Weights of a small GPT-style language model, trained from scratch on English Wikipedia.
Architecture: RMSNorm before each block, untied embeddings.
Each number is 500 + 50 x the weight over its row's rms, rounded and kept within 0 to 999. Layers, rows and columns count from 0. Numbers have three digits each. The size before them is the row's rms in percent of the matrix's.

# layer 5 attention output (transposed), 256x256, rms 0.0509, rows 189-191,253-255, columns 0-63
107:551418392515601456484434463503488478580420572484512453468469579521528503517393411498494437470448504486495443546432540497476520535514505471388495500464535505480482448547477439394574484551583474
113:484536499437507462553494532411454459529517458544446554492524521451460440559464496498553500521521479459462508507492516459515565483459523437429483384511557465561521542481535365528441544561424525
105:525406496542432428464519503533549513459440501534606443506540505493497491578507479422499499449429478415532516570533475479552476473530488614509495532514520585484529303389522553483470564611519439
098:549483465460556540458538399531433557609447516486536363486457611561552492455486477549520496455470491461440482605466453510461481530460460494388465487483511540469529428529432465419557470552556491
107:447521459534554445575487615450469464520543431548477511495510462486528480438504468499533433536483483459456578457449511481528566408513482513475462419555495494536580477439452444525427480596444544
102:495466476482402497500507497552539542490496451526608497553501553556471502549576522449488523498486571428540566585492450483500523464525554568432529550547492540534516352391538552558568458506510442
# layer 5 attention value, 128x256, rms 0.0411, rows 126-127, columns 0-63
105:506478555555443577613452570547444525510452444465419521546531528438551487507526529465518492520518428426420538553435479516461532412544497531396576466577557465484612514488495440532492538598522455
105:483552353493482456531528429442460433476439537478527517543514543363475536375484503473527567569386460453529503449423455458485517534557601500448454548480442422528571482494525579533579468529501514
# layer 5 MLP gate, 704x256, rms 0.0587, rows 0-68, columns 0-63
093:487453479475518462470457502510519546396538524487519515488472524588570569418477464523567452510465482558499550520534474448459550465521534508518451488604401506456486453465525582641403452483582499
094:557461518591520523479519514551587472511523570467459506465548408482518530437448436473547525593577474452516419552495465517504474473553467493570475508612529633504486455447542521465498519496580526
094:477504482568536528541520525514530543482453499463487515458494433467456432456506468479419539517451401462566563456584561489582455479555491434543479441584476559440483560505411553507447442413496521
096:516538497529423541418510423529454487420552499453526472480503551647483480408500427458462449529571370519520482494523524441501408504615492468449436478481428564421441458467433486481492489553447475
098:442420458510454485549479464498556515546524464561508543497475469513541436437525515414462511504494460469496528451573456493568526541488438484448469430542451538442486523554496568431496411521377392
100:569493472415543506545397571574443538534559470442561508492535563498408528541392497543560497525531532478497429441453531452478555467445568445547525578535596595522470539495396550473508534499497472
104:491556456397555519518492520586493522551650478467470516542475531495492477564535533517519562436478521485444437535526462610559479460386484531424501522466581421517559485487497516587430483667456401
108:526520518573546450553514515521564449500505480544468454496397496516521493556487556524476461504478517371519521352538548479461544434432528557407545480526510415506450412353492535544522524461508491
096:431529542521488469504440408539480496428525513528548526433595551594509551511520523471532503520374479495462483501610529432499426599425422547500468584487448461473458353485431512476507561517513483
106:463485483440488492504496515511429543498476515389511541478482455525454536575427561575510515431498600477458519400426513489493546536466454492420561559549514625603488383506504475503428465501506481
096:447559536482533649492467477611507440497469572526501499524590472558541500567431564515503503504487533437510513447412518548515495567495561477388486547458527594521556405430440524422556380568491504
101:467436580485476446475520504580530502614487528519450448504455446532524563490461500433486397527515505484445558560469547503565444543372524536460446437474598521465500514461467593501529487590540513
101:582472401495488452540423537443448443446575528444548577460463584543447551542479541510496545540539580505438610500550549489402531428551554500485534505500512455500507470480477504449520537492523462
088:566477552480430502488566517538498457553503492483427502490469582423497491435498522595450538417502454544504468533549524485484555474587554374474490492501499561478549569511527481554462603406498473
092:505483403530405559561522465467446558485456478525455489479481512503492469464539512435480628468536421433491507491464550473482471448468453473489476529605437557434394431459458498579539475402523492
101:552424551432552446542453476440421411572527555587559520490520452458408439482492483615470541554472511457496349562501493503537564452467497442494549533554508496432525494467518484430495555514498569
094:503529546498543522498453459571526509550514540541523476445513474411565448455478536505522451545525609500556501458547448499544488523484460590433491573480569450515520448581482467546396508564481528
106:421432498490461539407500567630510519572477546417541492548453591503529441483459508542535531556442452408429421507544508565440524492581445530519508547506491486482453415485499449594543498508476610
104:498452416530582437472530499416464516493494447560593568522555506467561482454486441603552451462379489542485484519458421529582542520496503570499411523524505526491471458526532501483471585603497494
101:520527514505506476561477506546586491513552461555466502466564508450489467541480416496474419515472500616492419508512517506575513381557435480459550479502429550502438513492563397514523564474508544
110:569497475575461606502444681503449480470516515448544439573518470562514507464564583580503550532510581492445557464552429500399556415446553544539464484473411542525562502554514589420564477519415415
104:418434476486452496453520567485422563411527530492554479446548485417531458427549522462451637403516451520391432534517579489488455544421457511460455501434502472392524496456403531493511480525571410
108:476517504502512517497457550443548496486523539428541646576458462451429453502506498484434600585549530506499442424516513462460515491507486559451435546467624448592495477485437514504467448481445505
110:480500452501488558432516548524472492495545571510575523541425559545533429517584541412514517532512465555498447483532530516520557527449547588507460434391578432517528645523467543497544585526480459
104:493560494472571546465436620492442496563417484483524520552469434460485486539502523557526529469520447658565509546511413445481554485464579443494521457445427476448620509513483413534499467420486575
096:531477481479520446422421492536512510450509565587447528539354502509594520493493441453499471508457452473477523528386495458524453562494479489501492492465399450451496588517555485442455446417337550
100:478467413468546572517476536484403518482514512435521445536402471448433444494544536429556509485477484332420514436529563606538544475444568557490465526531537482519420505454503531527431505533468443
106:535440437426459538566480514556462547504440598562535528524540523476561451536438551477461508450515432436478459577434548404593534530452420576560479582574461445525522531395491457580397494468521566
110:508505491548485538509441564536447468505497425451568622490430539592487496592518498440516490527504493473559479527513536401491486521537437470506542512457465449586538474428433420535503522496470491
098:551470584376614542547606571526516481455555530512484545463485471489511514456517406487421485556513528481398373417459519532513579482421502528422434493525569619568468448481550496543517528563508459
086:441486478525503443459493583455474549409420479415459481571531562456429457460569591519492549466562581583511447549521605489515461523444505513492468558480452421477518560478454504448520550475512515
102:471503521486444435524495444602569496516486545482514589471535387597485585522442448504493540549486512486376438460505490508564383535618524488527472481527516510550459462429517472502437440505499494
100:536493536423536552422532428577532502528519512511525565524556438547547545511489493538531577582514545517498533533489555555585526494534511351442476463525527603570557462482502516555535447516501512
087:479456539480492548549514535582422480452509477549514423456517481569512436478439494490528472498539565528567562518474413523461494407563452577559515503473522546453503502506472458556398480490491531
102:417512537494488519448487455494432551556521574497480503508541478521574579550473484555496502539499478542518518456458480539503531466475515551572477500390438457566573547534552496515385521466489474
101:435514478521447483536551600539510385590461509461516422593551426582520504471511519497511522490461524450495527510580585541535489492504431515472512506456509578494534467546536463502532431563486549
094:529500548566393512505434544496438518655484470513545538526449490430466474480501475578490477602539482568528508504457541476447467404571467490523483518514524508493525466428523534557491488496588495
097:539534524437538473398498575442522477518465475491504612468499462554416703482455505570417490612515538557440491472479502528463516523551523460548528491500541503484565520505422517549510574509493489
106:539489519547450501533560573479475393615441493543475510449444466506550465489528462554435496490428616492504550511490558419527525510483524491535558403446543448520477470508473448492437546532570511
100:488507426510595481446479486491458531503565429473587421517481476645556394407503572552504395566511464400532511477467478466546514556484624508459535442562487606480558489437473522558465432481388554
100:507485439451517466549501586473579541488569529506581509527503493481480416543429549627537507413433502568420535439462534477479498528535531500535473453524456555609524485525566492485524485520499459
096:582514422535523420553497564513519538522574531531584543450483428524501416475491401504464537553533474486506451531491560592592493556583459514472519487453464480504521521577573534535503538446537538
097:445529493429555586443523490533449534535478516467524477576477493571552524509530482592531572445519479444427462426525461587458541478430479470489572507456496473401486548470498574460478546382497519
101:431525434438496452449505539560546557484407544534520504583583405518548504423500458454452524533452399344465504446527499582507452560516594365497491457463573544488461515504412569465441474569532475
099:521526492471470614486508488543526601561571627572560549505491469441538489440546494532445564484644494444557470402443458479548550505475490474575511529491480503580476500537547503506501502464531610
101:448502521427614549482437491467588540570540450507523453443557402570581452446482476502441508489432443468492444489463440560525511592479498610463463480420528542420471517561547486552548592431440462
102:575536444481452443492582557478469401474501436449563473499499419562512549545451479519442547418489479496496449459557460548497508518458404496511533431536632534525491503442499488591609477461501586
094:424597542543484575476379499466523462484587594500544548500511448542484498505445506464570497528511526486487435439467635508617515519480492546408401511493540518499445499541412561476490543538479443
108:444521426423516506547443561467416514395462494478544568586507518443451582521484567561493567449447486476511382485469540569505504555419509571499545550440428457537606545479501501529495643539479488
089:420479540600496528504486505456598538477471576536474535480472463565555520571468475477486487552462557508542572524472537556539545434529422533514520468500502388534563417437515418519470451583394502
099:462446524493522555570535434473529520453460476654618520540534479490535534442438491516558593542522510512520447524496476478510485535574493475657435503503581588500483516462497604507511450487619526
098:453536462474501611443500599524598442472487561579510514454536543553557519570435583482452470486426485494524513437607535577455475584488464537494590503378460536527518460482551563420540528463465533
097:525495557410507555487537514540490406500606426457479482439507438588599573512511537473489424511540568495563503518459496466474550510444501558490486436496550434485547414450515489445474538518502517
109:463469438436545512534478426576571508507467506471558583479557541484493542568436507510612506538506507484481428489478527479454481544511455501478457500496424467523519471484526560493500506459536530
100:461511497457459487566395627488439556580432482538511567489528479441494482494526484486510543466490517487463410452468571455425487490501511500543560488593440487408453516403512490492447526519488573
105:437474410486489452546503529523500520456526544578510636529572478465466399572471571560470615512571410471462550518480564467528580417456482459483491515469501495504526526458590535504508432437408494
102:519428398485520529504523639390445550598499532505514531563512423457470540526379577520512525528573565512530521476520568510456473490487586453463472496478457487612484464467503456482510525481471549
103:521443457517540458446531539577475601519499490530482567479553431506372520541561586559539442507468483495540506432498546450496522447396468498524435498545456463540521458455449477516495485519499543
103:528521399518539477509499525519492467489512473485514451533580413538551527470480518555494545458481492491479456544438568454521412444456500503487579499440500457474433424560493494354471396513533524
099:491496483526496562591434544461488462610483522507591528508471524524449471529516571472465476513528477553504492510468465519508496489452492541516545444459512384452555479400460522597547480526506405
102:504501551401509460522491460508542557514473397456519507552468456595443505480532466453528467483459571500470505520483485517555467512472398524526512408504504522536532468479498559470400427481509538
108:475529591380554548465484488403551461541510472481479540419441461580531551498528516484501501518436504610483601600483484540457500513443545596428522430479575449575524577532476527516508539610435473
101:573495475490427460607509476566456497499438593577515536510583377542464446483419521508475485532507525476513466475512523454581476434514431448483455487457460500481504483346474481458532524559432455
107:460489404504502489440478582524423496590447555489573457451454476485500480533537461539494546423502488475505468450448500451632392568506534438484488453455575487604551411517551524509554478481561489
098:515398577411519550464469477512544478567451444510516474499497444590550466537598469475620476499531547397586465542494503458509450600450590586503564441436589509543572504535492550485457563524562468
097:636479486557580472532469549502429459560493486541587484400516575483513506513508506481524489514543482481595459492476521505496622490524439522471571462518570474451561543456569506532479488554579494
102:457502471498512502505505478447534569469531449458535584431458445526566496587561443398617524518363531463513496414551501535413529446470551518486498549407507455485540483502493473411480493470420455
101:445447596578572551501581487452548536588605548447446435474470416451476513475503478525464509510562569475552430480501470519500511539447530506520555513615535476481463463450485511499495525366595464
106:496569457497485460504506519556390431573566529568627543608510495511443541505422586493434503503479474471500503530397462447516515471488497544546502450451511539445504482567538452552520463570495603
# layer 5 MLP up, 704x256, rms 0.0581, rows 0-68, columns 0-63
094:574464502461545512520436558514465442502554409506518510548486567531488451497449466480414542523443448456522502479422398537455536519526551514454552511518570479552504491487480561547575461482471524
094:448514478502494513549558451418473520542530534540502489517498591511545599527529558488494514546460582565472509374477484442559515484458399543499584405430479452471457516565520563490446477519467499
094:395543451500407559425498532530526547340453587428409523539555485470476441460483458540546554550563491434481615506539604530506468475572453434521523550531542486543485508491532470502505487515418436
094:504435471595422579465526453524424447422564543528533491569470546479447552521396503499508462516476552439531490476566506481504440481506394485555473521569475448511395460443569498427470508528553526
095:471491468489524470451572524506443542492605581452489486615465533520476496504512462431497434494468444487528530498505514415598487509536551416532521547568476493448533403468450492420470548442484500
103:496433486428481427509371521510521512457509444463528460494438560482491430647476498470506548541514476518570521542497474513407583512469468473595534524442468505421502535433521573531592547453511589
107:519501515543543490491453502494560505472417559445374543514511399532471481536500487401481532439567478435433536485530465494513458454518384396608453488417509502404484451452449634531536486454484572
103:525489577443436557427479423447517603473515502528412435555526498508590525437549493445371528559533526488482500473564496450544454534513512515446494527501494519527481468477487556463445531411453512
099:585503518605506472438464425460528554496439484446462483386567553488463507366514504477442489470520485525546488492562492372494431552538495455499491582434483505482427364370478490510563489527628505
107:528501434475562544545483478449513498538557472470540504526585465475481528386493515500590402436470505497408519522433428497466435483494543502486558404559477546503502439459476466449439553411461496
105:504554472456501467513535387508587495509557496507474449442505515548507461560496440500501467463581519469467504527518618483475473574531543439499553565542416566577531532542404471453606470594514416
098:475474523542542498536472478474515388519560504489529530504528445471458593515568519477388550533507516589484488390407509582531536537596592536506511524444454506485456488509489555464436461463472488
103:428477467573422494502474521549473551464468487572527642501594604487494509483434533518399618428505401399457511428466517523478520546514499486365560552521480512449506578446457481471570491504454505
093:558481425455520537587478483558452442470505454431560440477456538547487484515458531501476588569457520528536458456439605512461502414495428530510569479485487503480488452446522538471494454588446532
092:563534505542507492530573465449374534509520469573486547470539473479557536506443432519479503431576469542537511530491449436551470520466452387577425502485482511497456504469551468484469537431552539
095:476450413549467496446544465423537530487481471596564561523537420403491460455484492547382552480426463444524420506517590461514526461606491408412521539502521469500513451419491509479496559455445551
095:501535499496633459422529427468549544542432495460543470486434449475482443449493477495570483509411480485388521447473505475552586568542536566410543482590470481505533436462433528504472498482557480
107:549480435455485493494491578507392454587481507495502573542472571484510460544405554616515510482539518545494410491485498439543542500455406483567585477574482557473443478500535542447544458621499512
092:481482418485559551500462571491486515470475510513616468442532476449484545541519543460553471536444542512520472496577519471568415421442441539452499571525438396519343585489440570489546467443562387
096:488389506524481539396427489553442550567538427475512480469450429557472459439502439495537477441486465541462482621568471616546534623466548492577377529485463561488478590487438576479475478421510487
097:498528427501408495556496537436537525500497486450468477507427463483499471470603541545540486502518526449455621477511507464494488511420582488503550453524566507619418587469495452514429650488559370
104:523482505546536538537623516482546369529459444511465501495503496503489499551525497409448484523460432530483550551512499493564542461552535596586414437525453474443485537528609453528480404528456467
103:495487561501553524499431554452510474486556503514506559559483551533463462446497609514512545453524591567460473532527505514485509498399508554495498575528530641529514549456404581539532531585433383
109:503546427594557471558471556497477588536459506474460451595567530531492513442467497522487499575453536397527481486547561493468439551476518485535534582577423525625519540390486562511523510494483502
097:448432464516452570490534382441532593586492483485564410416471491521487503437465478462540517449478502447471467504453514573509501530474525567492493450570411503528514537539564510510445569453427429
093:528444528508497539496478470517405551430553434462524571477417535560498540402469553496462549505458493525597471506510484461472513485466394502593452476505513495475518443458416566498464513483528511
108:430563514470630525566459494480528392498520584558407494509584498429495443490514459491485511578526402457412477397461553525507460459507543465480543495433555555538531434542471455454429509561472471
103:496528452492476454545512522517533494559453403449507538472483477414476474592502508615450539621492526512556497473525482457411491511423527327506486476512524465532428487544529477463566478493543403
103:473411454479529492566516515487503519510600474599469413473626493537603537472520395424486624505418386466460472509457478540509558486521577564462447476478474455516532479559552451559540497516507492
102:500499503486543417435579409546548447510433528601471422400595451459473477415485540531500440549466518541497633536470425490496472409509483475575580516493482526512493533413570451499470551525529489
090:511523459512628371612533472480534473469504518480504509568521532453492477604564497502504492519543425436435648481440532466365514454483543503443523473547485459453528523498558526495496598523512515
100:480530515411511551535448510449535537583499467507525460498466496468511531459510476580445520480494630449432530460474491470417424509537588481419485480541532561491408462545488472569504510502550480
097:468460430538439410535576532478469428483497501495482515508495448527463435565587529522520475480490463483590543613491504519552528376539457481566576546495462573438592525355501517454434463521490593
093:470437475517453499491477498516515539503497411511525558511467545502545554597446491501545528432510525519573533429484557444564374527455495445506467490521543510529530452539449564526488479431492519
096:501454504487514459583414531516579481572463498563463555577609368584419480411434477517465557483498499515525501456502485555405554508526508553437584503464525538537478405511493466431496438408472601
099:541568462535479439460492450566484480464449549524520526446591431515479561528559464517513513491520515509528444528510465487525557457501447402460464556546515500518447378545426512439555452565614571
095:412449485480523422538514532524455617441473485544451442497421555528496457472533550432449409493461453463434485560474499467492454563493588505498581535591452448454495538360442487440456520521539560
104:535522534468516409512474544457565448508509402509400508399445493527418530440506451398431487510557457582402552511470471474487431520466546421622425529454466540452582555523533482519472489523536512
102:447551469496531562477513558502502460484492447477474597449472514537524476430444483617555491572508546478568537486478362562541539548536476410451490543576469502511496463584506487530463450562553555
099:539513535458559493390481415454499502615429511517487493471550464389563537585572501478525512537440586440556539510539420482493461443565513377470468578536485489464521451453540436497473503468548569
101:431557550469489607492513514481606451595455569570485483490532562398550412471507482491475452484535493560519508583483439521494499479536535545505526549485450460499423515546442547582538473492505459
095:500426423601528487418526491452512522499476561522533555550494506525533594377463486444486504595495557558552495504496480651482542493587374541553475524521409549468459549549506475518481455529537523
097:441438502492403455581410505496548489369482396445492509538449591523473432626518528454509494435438569427454517535608580498425568496592498437583497543572376442560526470512443426492511475512510483
098:544506470462459423500464439478469496537471420591455487343504446403570547592499602542427442510532537467554509515508503480469435449561395506435507528436487470491544449522528503518570503393593476
095:437560521558504559530405402562507481476452474512562505512497456537547563440529502483381495459490513517565549510482445521499558385512491559510523471547592588466561537517549481530558465438424501
100:406499507478473547474545425542528548424470538492516583535466525481550474485402538501448438482478562479433510439512502605547462509429498498554494546488670513541601497559506453497489524517479499
109:504493472476415471408491453550453459481471517442557538560692563520400522457546483503588505547455592454536422496556522434582588501553570514469442548439430503513446466492408521474425456504485438
099:561454517467467466578588443543595492516433454456423470612513464470538538508517527561459493478548558517435498520477544589559485485490383444562555487479499455539492460507452518465472485484521528
105:615486535585513459494567536494502459447581501550456492497430458497574491595523529519591469505536451528525508525541479487585461527500484464534537514543461436571512510517470507489389465553474525
089:430546563517556484540480495524496564560519500475426467451456441524517558488435417446444462513567454466484507445430539426621395406461449533560456550519514466467505529492481464454430521474563500
094:517489573533599542401467483498509558527510427484512497544467495444460439509568511490553427427481451591466535465443542513579573506518506431546555399485447637522497560442538502465433534508510504
096:531511502442417466420377491467513452392480496424502484551618425578444471496468464476540478504422536489432493515557451512533518574517528469548474481477545453547569492530520502446524449461483488
094:537585513427600563442596470463560476605506479516447435469409527442495499492582556479574475435536521468493589492494569476541529534436559512484540604518521481552424544510524411414431449467486397
107:460518527542529472529507525525551513520579560482508531560483511532545506490486546503506603477547483579502515537445559430522429514566478472511485608456484486526449512507555552460463418486424488
100:502509391491485484562570528499567420494550527586427505507495436544494473529511457418550509560462409542459484524549490475591540519585558507587430428444559472507516487566570432510492448497540438
099:427584431477507505454395546479518445478525521429456535590427537388463472572555501491618505512494473496412412460416562464546481491425596482451456558442476417494431491532490509498431478564500407
100:489563472535453480395572519520489468434512479530447528504482467557444438554570526495585518538429469507461487485494464476519501496489518583540527407451430477542546549588475475512556532551432436
102:446456584406550502532514434505556501545456450457521605492454474475493495441552531553570509586445485480435511598472484465429448529511469502552503429538502461584557490515491448468464531452428532
098:490428542502536579512467533439485543489502435402585484500454615490473414528429483521506489503557527495617575478570421510473530486450483598459494496563447399478468445448492506464437529506510386
095:480460499445570605442521466624554527502481562529539576627470456506450527530518503474471506482526470518521553484502529548483466581573485420522486466512476519447571594534497466493539555469346612
101:505530541435547516534526442456473524523493470452521518482468598564496522421506409483524497516472515457471491569447529535552489509495498531406539461469465462502517547507495593567421472493562526
104:553531502454491545551452542522508432451511499412536590526494587510401532573477480460477453482510546523473544465438479548493566452432429465520460515579547440524526523513446535485477500397578521
102:514604537477562420546444476526509554539563491520404478476503525493409445487490490507498476492543526570459435511374503531522515462414570464463496563511560540491591496514535490459541477506509445
109:455455461547494402573545433518452493468523430531448516519508468526532555487503428508510444558402602356603518497479580528472478609495495401546520512501551508463516473476478411461515452475528548
098:575487485481382455463470493617481513539375466534569420502519486581562492439500519496494448427554476516482402589463590377494422532510484436465465489535517451523415456547534491426578527572460520
091:527532498526573529542534542453440449561516483530618501450575473482577501509455561494571525543395476428507456501414531543545519397502558567403461518516548508534440597475491498524529538579518503
093:524526483511565425434555497382502484530560523540497496544555443477520537568503443502594402538474534457512577443495551582466467474485452469477475552545425551564411446456486466430456533472468458
100:524426439550426484513455487520464506504457491492533527585483526511589547455470576556524443399526488534477432539490498403475495577485570430551551485538485468512443493503520510517501587544542495
103:402554635429419495583554397548582449446554517492421477507569431484587558524478481522469550482544527416407522531492446458500498579524482468555469455557562550475512450520461520486538418482533537
# layer 5 MLP down (transposed), 704x256, rms 0.0586, rows 0-67, columns 0-63
094:385515526477441509470542461443471494549494545552555505448471471445528555515524526569600448576546561502433509520528513470472468518541500486509484504479492536441506524510445431454435526502518488
094:425549541543493536488504485516467442537532506513539506450516498429478587480534397491545524512472470443575477590606452524401575504583514481493464573628531535554496451500463518529550462470470513
094:544444466550576487498478502453550458600563412537505492453551522518514491549485557460516437511438548494492451517468464453446489501381600529426519501486449498463433568535503546453527472420607528
097:445546492432558454571478513476543559542416538444484507485457503462506429487568552513517561501528502543505548479457461568488560573448561505422561514439482520462626568508444550628526505444502578
096:519566511556480531497453468475521490502462603471529490422568476463514540543555540593521548457470562541424488529506405582429509472503496504481540486497546509514507540576590539611588503559589470
103:521459474541494408481495477502481478479509485520525442447401490474522459521563569540391542551543392493580528572501441537497490601532455489589423467461524488428533498491582480525503532403510562
109:480537466542545507537462499542495524556496440493445422479478474499561423444524556468461472506502508447423516561450535561530548561444517527586540473411577485413556520481367456507490523541498572
103:418438445559510434578475460446441547471498603407433471598523594514398505550446514489495430477526447494537350454439506479481500420469491348592424480517571488515492510481489467626490442445456503
100:562458426484495579524526530443507458529434487500425492470495470425562468465464479593516506544578480492478504580456495592474460472524549426527476448427527560501584581477481506441541464483496494
107:425494470431512539490437461542443531537521490435493404517440564506560544497526465473582463504435521547509612480606497558489520534567568483477541477534579464514470490481381537506384491472537487
102:492462443459466392541497481466461560427525409499432483472467523473512532480451420494580434510540442423466381521528514476559483472535454427527517442475529464519436517573557510596487553547559490
096:582421603468468440453538457513492504545609475635496488495508381534539529489433454476517430476490435489454535577442403446541369502401487545499490453446566443530412535430445515497475537525544488
100:451500487570536503500471480548515496477481535429421388596491489582525471499533401488493540417497522524518419499426537500547525400456580473530555484598479449429480498464421506548455432494432505
093:488525569511454549431536538496533543549506495615464564516542468488542517528494488605493492468552460441466462562537459433491598514543592452486505542547466566559481531509539511558508565439452419
090:572491582438558472437423570589509388498477544515500552522506449488562486419490463551478362528406572536501483499525489524542563527464613577493479447442506410525533595497530539458491434547475473
093:488508496523457463510492550589452577488579506503455509543429554543564535556505517381539465469522577601495628459483550468446459541503520534547493464473550494508489432585490447552461470449473492
093:515514460482510540502511538505452506534550538482426504440514484536589460425532566481539564552505536526509522513516476460458532464448460474437531517486494505494484502512499471565450554473453522
102:521411529399464474509444444510476505559572459477499479615533490418551481500617601508504515400500422513520504531390581475468515465414450560482477504591537587551380447486584575610450475429474533
096:499480475433397508510493448416463547555501469492537560619467566524483477441546584541466421454485563543462512472489535434507489522490442546571554478486559525484557410479490465513566545547426503
094:490583550553535411540587524495535525465468641529470464491543539482450490485567482470511428555472494467532412423460558406489475360530483418470462480579538547454406430436551532528545568529497604
101:502555548529543440565589419589543459531539520446533520492573436506636532500550498592559473510509421503569475470448517537559489434398465470428497526521535487537503487474461540393500423508528568
106:447523545419583543499481566473415538513439466479551495539418505491473541482514473447426618457477473612398447502475611494551477529532497437510529527550465560413494555515468494504435429496437325
103:500519499598464484466499538507481509408523487557476562465452470470467501538447429556485494612594539503496502551540488443509398532459526456546563469541491441531440437453454479537405536552448523
106:496499458441546478531444380493464539465480444503414571547500519499498457460549539501476567402571485411479382566497487528472542430481492563601543546479455528536471522553507405465479487461453441
100:403528494535544477429548583566449529629383555493439615489557436489483527524463490543607494451523492456569528384520468483527497476426443439571450623447547512356592522515488490448510523463511463
099:511554465544508496532433510468424507544464544474551502478599457406616469546538443516594548512504502483503535473500529528545450623470535464412537535453532415499474502560474523486515448497497515
107:515468525514445498562527491603549449510497460481564540543542457521443522466447516462485562567561492604485475471382513584422384424572467531474546469521524607601502479453415450495512487447589553
104:599584468369530395526541518507521492550420380467425396494520480544475517504516494471395538598456539476550468632409501489432498506408480498507502535501520394527514550538463514510525542467483510
103:523495518527438511407537560544519422480500485537481537555483490455528620522470457469544483456505491532464515461489425564489477537527453443521424489498457478450438588552503499496435484440536457
099:504463466600491519507452490469510562531528459426536454575505484515527453571514573468526458457478515558587478503598478406525540493549499517510593468462464360449543660538488545529431491529516497
087:496586518480514646450410470519495511492492545519539478363487444513520566447401484559473498493476367440522465488535455488579481538483481522506484411473585559551473451516538586449566451557457529
103:487529547529488528483516558468414510424439405518437465572521545438477510522558538513459445455396444520497478585550520491477624501512453567430502587518507549442551494574512490528501527513475543
097:566526533487504522504469481476501502477589445472484513549496610492505479475496491497476490610481558561376501480489528576501529529500483487443415496519533476479448611491486389504523484523452517
091:450501488512466450457548467586480509480518515513538558517573507529546461443539428411394486465470486572515443562483430569444501495548508632507545535464529519443526642483468452513495521578553519
098:473467429478463445436503496553472528466487462503482538533564488491494517578589507513454544510517503480570490437564440380602557399477455557534470491406474423530488557402495581525486495478516503
103:508510504556528511514526536520537520470456563429484437494492473432431449524459500519520498450558474463476504574558529430492560537511593461499564529558561453495524615485556524498440494502518614
092:409537504480556483478418465479521460443528598500459450501567500494538418442508460407572529556494486416487612505547536474504531527452494504481468542524486508496525476417482412586403581511396460
102:506367508483430530568458420505548456497489437479517417510524387518456405482526536462499498451525524457475523529499539488554403513426493472450585448498439500482516465520583481497392380509585527
106:497442482576531472576570541552478548448561563567441384404501461485496580442414453431507553461468551435476424539511483503474390495515534444501502569434493444554502575469504617470460557529521528
099:476508556526419507607492517497470522389556469532479503521506463569520423464533475489448488481506487546436481453556397480506440465477384545527475501452481469552415601454569559524534477414562454
100:567549506535467507403482559446482519552505500480484453441502441381589443575472606519570513523525453455504504549486514558552497513463483477432460412430488523509548495500503484508494480529497472
089:491535539469504527547510485549556483475505468492505444472510481504533518557461535481505494466456438481485587436468432314424481536492516529446570461507570471521495479382376535483477522549480477
092:560468518498571477487544525527434523580561580558480507484434430504502400497480491521511488442507481442557504436493544567544537582374484544530568558350475508574383488469569550524498562454499476
095:495510445464492507514554468526441499487461496414520468616514401544519509426555523424554482385472480495468435478494478567517464493583634499547562562505515466396542559498549560499459506425446497
095:511506554521564413527566506535519507474444405449458471496548532506487509540496398462526485456443506528456465544471528501499512464458559481551535559479400469441415411452505554470531572520547443
099:517521456438505473546407502474534525562446469408481516484532442484502440492443611539492589544552499479474459594601534550520499584617437574410494525441463500535513524479570472543547480516455465
105:557487499489491503423550517447446409520525370456508488617447549461370499634485404554466546475437492508501457487579428470491510570507436546505508498462560536524509513508477477472548436423579528
100:445561527450474512519479419588501502523479493481376502623496513559516478489482519477526446489456471518497518448501552506638510557546531501447546497495530547565462477509316598421481478496458491
103:529451483459478555472488525586559513445494517525465564605587456498540559436474589479507519533520469535497486506466524542548461512493547508514514435381533518457607476505466438425438567540462443
094:585548502512420564437449534505437401528417556509548492536440499500488496461552499568527514433518486537453441551512485546337486589481608504376507409516455482481470485501516496552490470485428505
097:565462459516490488474554473464492486520493538491506479566497524494521515495537475515466489513521515395522441501558460469480550508488531549480453564505557463583519482465465524500450524544497385
097:519489541518490461537648584487499522508532510542455458525448518523519550605453535495428531523478594502575499434474595517524416490465498453476454449462545567557491468539487442646545465479532560
097:504453517555512428480541488470365560471476546492556547525551498540444455472389449476466490514522470521565547473440446517487492494535449422469558520531522569565455507565475552542503607482424491
106:493468478453554523614412440553539602495458488475485511507486545528444473512573434471480513485494405484510540587531559523548541577446516499553550521477503482478434560414480510535574461403521505
100:504563511547498595521394503461518567422405543454586600443444608521483493473465551507547477405585528387470495479504559487445481489445386484502496514488543511545425495524531441483432438475529507
099:491463555520533439523529559476417369464544492539455535485510414473558502546441445515484561483443536476623614537467458577462521485523385597539482482532593524507486466447555466565492477491473495
101:573522494508418505485520464580478495546500421447445519473468490530501516513483474512524546482526526480486422511507505639559423474431469556534588457621448538443526586530421558574519450544479463
103:514545486614574479547402551515480466526516486488495444556565552475392482616478537497467416444556527385550470393545545527592488448509517565441439525592507519484497468485449527450526476598577460
099:498506585493483491496489504599439486563568416486496496511549445510485530525458560482455560504465449496485465463531528562470522509493523553478565464533545436545435398512547514511516507557493442
098:512472536505466409522515539542434551514510494439452521537540494459513570505558480490634451428473485522594462510506508411557626458463594532478419502499538622488482430576550531588545498480496520
104:466411388400422533480495424469459549600402509609633478542586425464552473475426463474546541462412474448567455572495427471423525503566547489488438424418484488421537518461506519507549482421400492
096:544486455533492499436439513481571519498445514506454398447507478462514484525449495501437492569564516461536467567488516484493558507577622524538571481466541519511535562487596566530445606544593470
103:513639491508535573491473470509574456501517540539476468478482587531577402456580581413390464587538475526550501521428526467512558528518458545513598527498569520441449593536489521495545504419543528
108:470426548488584462522507495506507438487494523563483564571520471505467512428476443386466434617535516488541490537484407456513517523521486480504453503555484483401512505480493443415509528378568508
099:412456444477517509493503529522526510554450548459479411573474488411569473419569525406519492456456519438422498489561564532525563476502546548423462457525530501449525412460415536455533457404439531
095:404540445536425568493399472580603553426499556538484465576469462503547534501492563503458480541607443488464466461434484500462479516450552458535543503443490447419490456465602516539504549381452522
093:525472552519553566435469475521482456508471536600469458525476551484431466467427563539384569522590399582512505590476560489539554395565500553461513496559580506535506508566519479527481465528535504
095:429548490497583396489539452449446496406504511591451508382480506469578459550575461492461545578440559395418540482484450525482648553500518502404441560431597514524482534463462594509543438492413518